python train.py --head_dim=64 --norm="rmsnorm" --norm_eps=1e-06 --rope_theta=57600.0 --beta1=0.95 --schedule="wsd" --doc_mask=true
Each number is 128 + 32 x the weight over its row's rms, rounded and kept within 0 to 255. Layers, rows and columns count from 0. Numbers have three digits each. The size before them is the row's rms in percent of the matrix's.

# layer 7 MLP down (transposed), 320x128, rms 0.141, rows 76-92, columns 0-127
093:141165149105126098118171117152148157105063100155059134137095137158138093135125143145144141139130178113131141133209150122102106135170130107131114033141158042130124068145125211084104141081125104187102124051133157125214125121118112158137086148183096102132149132104135141116140146108152185131161174190144113120136151103181141143141134124138156105118125105116129122117157129157199096128204
110:131150150124054132153142114087165174170119074079192066177107089083125105155109136159144129130134145147121124125092121090130150145126124186160125163055136107169115085127110164083161132143219150155161159100095073111104144130144105125089129153130214191127156170150145148137130095097140144174092132133153082106187140145145141165146160152164134134186172089120138136143110175094119112067106
104:173188088153175178120108118126156119158101126087158089119080094134192107103182128040095117118116136127169067088138165105150136125108076139182130120135130065091148122087205110138110140148106101133145135116116119123189096162131139133144160120108159187089087118146131129117141114188182128164147095172135142070132145152169152117104209114171073111103168096160161140141141102141151144084166
097:105169114149062142128109124094071150150112160124119179140109089145140190168188110104148097137132144121054135141110117201098130057171164157099073131157110154120195105105081132088188173120126146122176125084099093143116094133163092175072110122101140085100065133116164130145195095192111126186124123127074094091131079124174169120111133130126154137148132111160132177154109146126126131139139
092:141136045151173090107138157126119141105114161133104163144084129086150102157105141067098088131087176125176176140094135075102156102160146181151148099128173101111092103144181081079135148169176098138096112167129150077063107098173151119093141149213188151139126139090085111133144098123172116103132135150188099172069113161139115152130164124150115147132098148090133100141133128110151088116208
110:193144093167099197114107105174081123125110139124150124120103113132171205172135094116115115171170124094143118095173178090113160109139077111160141135129141169179155138142090168126168095134117185103135141111137154146082181116154082165088138185124137141108126136098173142137116143164140146121087118178129138054135208149134079134126183120077091104109153057139109181162077120126148155177152
100:077124117098061096134087128156167152140154119095102089164128070132169099107079142127084120180125123172134138170076073141093164139136123045153111142203076106130130148136161157158153140185145131129092137083169118125068181142141185136086125105165146108086167134156147118105111165114104068151168100108159184086121118146098089164128161131110140102103098137206112134142138185118090168128116
108:131119110108118146073144079142075174152177101108139134119115153073157113136107114121213112119123081131143125093137093124149232091179182109133164187133122089151139138145159119145125122156147149105071161168164148165159122142141158160146147139105163101110142125094096177165127159235151105100116060144174143187104131114166140172124106143087128141135130141145193137152123112078161164174138
109:101140141170128142144111081143100159116119067081096128152130131187127185077144152080153084136133081166150119161099094137085130069074132162080106135104167131136113174175195166068130111092191115144140091149191126142153118132044118087110106126134116155117088189134150151065077122083066094161150158130140086134132137169127126135111099160130148132160172152130071118108110118101112080093135
106:065044166128102120100146113106091139118066118117109059099104172117150090148141154047116090140091076178182123084174129155121149120110091103138156126161136135155133160168154149083066160151117135128125175140115169126132144160144077079106130147196152091096102159124084134140117134145145147147103124101153128095129114094117091138202134172134165127107064052122125068135088188138109115120137
101:113182149065147143082151155147194177089157151109107103078176064091114095202172085062091133153113148134133113149129097183144103152121109174100144088069176194113192188121146157100132105123125155108125118114099147103108097116107193158181155099103149104116162114142075079140150133117106127115110157148116148122121102097126150143138127147164156128067197142118077142115122125099120111184138
109:096131067104141106149127122118148131090119116125101102176160179113166164156171171126165161083181136116154122062126150152187159115100146180104124204143156093155166138147129123156153118130095151114127099081136128123150190102137087099191158103096125090080103124116136129138175145083080136109124104111013068156108113161173114119172174048108106128138171087129135103103117153094137126099139
107:147175107155137103127108212118023128106132134088173079109117095095100152135153092175132137148194160104134147148116105141134130130138160127094110099171148125121152074062123161134141106170166143116148095138123100198184135106101108140136135102114078089048114172131109122082153186104120114126166167086207054106146149087143141123183094130159090162113118129169128138086118149143117122158119
101:116151147125157134130106108131113141126133094185138146083115133125169088112106148157100198206095117143098124133094104134141137142105113094112073124173223123120103092105073126136144137128090109092192167118190086049145112069137110141160079184103104137131122134108107121126079065167112161146154174124160127098118048105119130088114124116118115142092102124100156088174177188117144177099174
113:124133173168127131137147157158145140139130122134110143140144104086111088073202149123120092129065105070154152062093125151151152193148131092113160138174080185124102173171114085115099159151139159088175120118138097156168137119154103090138146118099098105107113125191145079136156118157200096223100168068121172118155127118113159122164077071148123105119145160141194114082104158144124141170131
091:107135109127178154127130110144154109090124107096135115142109136121088167093149089126192206108119113118107157153119021141094083135158107132075153071091109113164138143179176121072110119056163109118099144110130136128112165138179091110096071117111119179143136076069139100143138081126116150118130164146121153083054109175076090100073094139154133140177151114096092178129120148104107175143155
116:121094151129049118092140079151108123133181110167103150138146108135115112142145090155147199191066145120121090061139132118124158109120105117187058124123132156134158152132148151099150116144114102132118108154098119093129155126123111140147138188127159181129125141144155159143126065066162119200122106170162170140137111146060168100115160155150137173048164088090132128227100169112143096145097
# layer 7 MLP gate, 320x128, rms 0.161, rows 77-93, columns 0-127
109:192066165098117142133143185137200175180127126137162174160085115079157178130092144138149152130100133110142129144125123161091110108148140094175085054173118150139113123157079131105150116151168141094188101118101100141088186145145092141146084124118162142168109136121134127097160061124121116214123156177182148137140131162129182130132143122089118106107137076118115151078111175073142088131058
104:119122112136117136110127142127115171106144155136135105130139162148094166173158156142154164166143185198104129080093103061153103151141096122085097208130103066108114166161154158147147123136115091152148119208141169139112132228137065159140131151098066160133182173117125125147163106082099116143067133126173136139214102103137107138153103118118145102097080126090139132157156170134066129110093
101:112098070093172161107120129092152150097132129154146111080174100097100060110121166094124149133085169145141135104210119157108158143159138122138105203129148110129184114171148046129167100071187119159133093110132086107151065140123116170093174111103174079127153153110084140152213130103146091135088111206160130143102111104146154142067087131140158118157134160166118111100128132098102123141123
101:148126099099099069167133208150116150115131128126116109085068191096175116129156124092170177154096142072154140112119124138171131141117104144103098133140162142071117148179182157127172097148176135107132178145080120121117114188115145157133150145097107186120100123121098108134120054151108026102115091170148112095098167158122132172143182153082127140075094111099117114088088128074121081156153
104:117123108074144128077180135116130110143114122084138159119188131072120107119140101112146215110126117165137186126121161173108184111176135155104124137147121094135103068113136091189202111092157091094139141109140072132157161147146155123198115124099093155146105112099108116134139146155132066150139133139152125209203118145110117116153102145104191084119142133166184160053180094154152172128132
090:027148151126137112130064079143197186090189132113133080108189121107183132155126090140141132134130110154147076115125127135129139150117103115123132136184153127147152164137142142121084139155170107126143153141158150115109200131115131130081164114141134092102208102205143128090068139109115144135161080092144207129162104109170144137132130160069190112126077152165109157170115134100108186136128
129:137114094129153133120094119097091231149124151139166080092108136102162112203147127162178207105117161121147098087177092091158181149168140119113124071151132105120147077150140113140105131151169149103114181132104125120157127118106154165101183159135081136108095142151140112158135161141088099165115057152174072174119102150141054149093123112127150137093117107197168144099161071098108095154113
114:118087076177113146094088133112093147148097129081157136099160119100155138174109168147163146141226131089104087141168120120148202088185144120130102121155113128088144072114103138135160074134133136119125142134080166174136161082138095151070166076159190153152115109173157163113104155140097136129151118145138102131133118125153077122109158134084154083046120152058166064165163177111129134128150
110:109145081082173211083123151135114114085108135167110150146170166117069104073124120178086162076143106176136104147160150155125178154114100152150148136091150136123155114114130154199168110131107127201156217102074188149064161093155097123145092119096165122111138103108134095135143112102183170168118100116092164162152154159130118083104139095133163130139124090151130137160102110152098159096187
104:142076149156152142130105097114147157100068153133124064146093166155150109118115132151152142140102089138118183059124112141119105069183172103118137090191119086179111117131114100196141149129114135131140188132090150140064172214118123094126121135164111117159079116141092164132166126122166164176066134087137120157119189109147092101109101109099143106164064210147142104146128119128133156109062
107:137139155106135133096096086199106117114109113076123152133091126136153149085172107185102120094088073099109166147115140088107153147144075119134167118078058122088133063118200075121129127166132132097160162184132092113097119142145148186098094094181090159083146088126115098128108121168134153195090114123194159066148104165125159132111085124067161098127096143142131163123165172156104133173114
101:179144130139142134113136175125075096067165108093121125164121103146087142173198100152115154144134136083141126137075111127204164123104152194090169165134082130165129095108147173077196198086113106155113063091113134176158075140171170122131124127113107150107171136121185154125140143129109104133083143072083169065142155075098152106150150135172107101105149111129127125205115138114129116142148
096:083118097111157073111126075131126108126119167158092122124066197121103105142146150084095114138085120164083157071113156145105099128108149124123135143171124134163175143110124176141133052163178123100124151126110126128133180133140090159098119133148122078082086074100114121145083131094122178145129162133152201113191152134150174132108060100090157108138112120197182127063123081138118189168187
121:139123234164172175147158174071081159129090135172074133141127092132108090091169150125150108147148134123071119139144075109111148118098122114190082143164138113184122108179148079164108140119164120123131163169123122177151124115113165098139151124108064139149128144126097117069110127103168115158092105182103188065148111153113183123143079135110143117083145094162157145178179154077097119172123
085:153071139133138137086057160166091088118119166102129100101104131121136079153163117180081125180081096151102147135134108105187191136198087088084025161123126121162127158142148147169108127159132072131172144163178139154165177147147096119117101147115131119103172136135116174129134120114180161117088140077128171154195159105130133076121118130101069113077083138126134123171159129137139128124183
121:157114110170144098151109078104161189082125140186155122146116147057125160183184104153048112104115146173140122065080120213146178103150117112128143152123091117062122105107145142089116110114055108110131130146148152139155132151093182128104095188157176116160097100107128142106126131166111099169106087121124128098124075163161174157127166119102102114201124080114088162135114142091095156107144
095:179145097149115173138145100078092093120137105089137143125130145133148146150090078138132192154135156150128148139097145171092095126140070109142113108092057113126140088083106085041140105091088075085161089117077121143091056104129101150054114103064158105139177161117129134082095181172124107107100145139145119150103116200131110166142106122127175159142148113129133075187173133123119132086083
# layer 7 MLP up, 320x128, rms 0.152, rows 77-93, columns 0-127
102:136192078101116173149104118128196138126123160124202143147123139079166118161125141134200111147105121120147151112140134082124164136104113119159101157148116116104122125187094139140144107139153076128148136129103157064075122148211159203154132121100167047115117112068073120130194111191115085123111106203139141112113103170086210136136166121113135090174134128112131133137094122109172125127102
102:093184107156155141143143093162091140188052092052118134130111069122107170110126123140140111149152086178130056096131133119100157116150124134163133087130149093122132098152144097117210117208143111134161079085157116160057120118072129117135168110140122146133146130103178116128111138155165137090120171186120141144138078166119114123133160122171161119099154058097121116124132040161122167073099
091:114161164163143128104114119142151104183160149044123153195131121217131142136117118157078105078103166129071119196180138175090151142129105128124109124159119136101094141127115129185092087150106093093156136150116129137127178037150066110127126130160095130145117044108123084090128088171129127125159153134132154161113131083119194131150175135107134073170112119139178137183129125130101128076155
089:116172105174086085032159145083176080101184161142102167115109125180117133095131118142100172163144136164121128086136143129112087155166104156143165089066132144145100127128123132123181113172091123121129109119085109124100141119119078108155044104172135159068094133131060112124131102124177136122129118153200119151089123117139137125115122154122131166105085205160133085147123120177089114177202
107:132133117094114119120072155185081183090102127097130051181135098128145152124117170162130114133128165169169145105126122092123083145123104109190116146139161193131201118162121118124065146126155171095158066106142151124071089134137157172096139164097135115146119178138110106155115105150136083074094091119180101133113142146135147205084133131175073188145120131134087185087108094145151099182154
091:131110134144123118135126132171146108056141106082145111170184127160089143074126143115084134189119143158085111127090129147101109134086085138138140149102147129132188186094170177048090125167149165110165106080143131107116119117129135133132115155113079109147098084134098127116144072069082165168131205092164128122185123112110141111080147190112095136173112090124133121161185193156064167089111
112:080162102128208137099127094146097137078142123154143163089118094106097123128132158087126082140142147160154112187144129090207174178128120143134063136149136125097063078112121074110168138126068074092189067183112114128172169195132093139135149135143127114115128148129120095137128089099144176103129125112119165142166099097054134085101154083104107099088117146114126122148153129199147104097170
102:163153164129105134109113041140142156105099101177092178106124134138177118137097170149165145098180123116168112134113130095134217102106106159088176173103119107187184170088139166131119124138200089171189111142127114209110135096128140122108146127116084163172096111147150096160103200148093062083143083083079080122122142137130155123125131155135148150116144137120116081173123155113144108136170
107:129150166118109112112122145171076141141115207121118068126105157199145136161122132118084031123119101129068115094120152139088096116104193155122102131170171173111111135155121153120081080164120054105067120106167093140184125147109164123148107101194172127125127153118071113179132066090088132134103122128127133132137080095104102149153158124076193107118079140152129103123122154133088168165132
103:127108122134112114179096147131137094150118147085099170077164124144138132136113143213149096124145098160163184107147119127144193067135118095083105109155156145091114128174107144170072113181204140151099079068086109157152091124118161049125142136128176139163181152112159113171130172070147096134128135122084058127129127093101089147157157145145104132138111179123112165149104149136150178207124
111:164178101125155088170160161127086077095104098196096118100089132130210154201098157134195095119153102156093143182140160133124100131161132062113160124153135088149109106129105100123132167154109155054090132130052137163116135112172121146157068145161199172151170090141165135124068109080134165139157127130113097140107169119155140160132122129161141116115166138176114079121155172115116116110092
111:143143111114113100113106134129156166072146119091157135126105082122141124146123097108114110236132095114177142143098103119106090127188127201106137148162100117163131107141089195094143162110120057109160137104120042152144119167103094133110111104070138138103125158145116101121122145155100058090096135130038138144153092076116085076147134135187140167106169115135150151153169055151086132101142
093:144100114112137084105104100062147158161090092131091139126131165073108112139100109132118121160080114096098198082111153136166131124126148153127091129139180141152104165153151144137058158141145121127152160133153098101118130119157135179151132060118053084125149096098141112121019090132150115107168162139133124134206142045205088148117144143072122161108128119179150110101145120127057156132129
114:135139103213122108072140132143129109157124127104143137115145128075144118080099189137217222186138155093150068087130108163104103103123156154145107162107096093094154146131140123141076075157164199115132145163115110161157177117148126147134152128190097177123117101094106103142172104166113153152138099075112129085133131147155122185076106079092102090124106166149126105182130117124161159145086
100:109146111096084106157168103053096134139142133114180161154109153150143133094127119157139120100129154115181201135080108092109114120117119127192124177151087117096080143103180102145077158141158150169167088092129124077097095163152133167126093143144093124202137132149095128147100146126063053135161054127165141120167132117126210171124054104096162116158123129107116131074098170109166135139116
108:173090109103202128063104156110140104160077136141094088172167150073158129109199095107147071103140069102081152107116182129162122123177172167157147144098107100147113100084108112173164118134125056164116147121127087093163124140138085114120143093121082156079143094068151054104079082126096138116134143107132101175146120131150146099114148164188096111159118142134170143178116152150094155121099
101:108122078137131132132069079127091104158100136077132140121119119058065119138137103098103091145137207120157112143188122144175126128130104138100114115113150179070125137125108079171150114044144180153137106134176131108127117104132099109171144148108104121141188121189163178160184093156134159143141106150161093081139073121152169049138109132107158067111125113104107142109188164186153081124115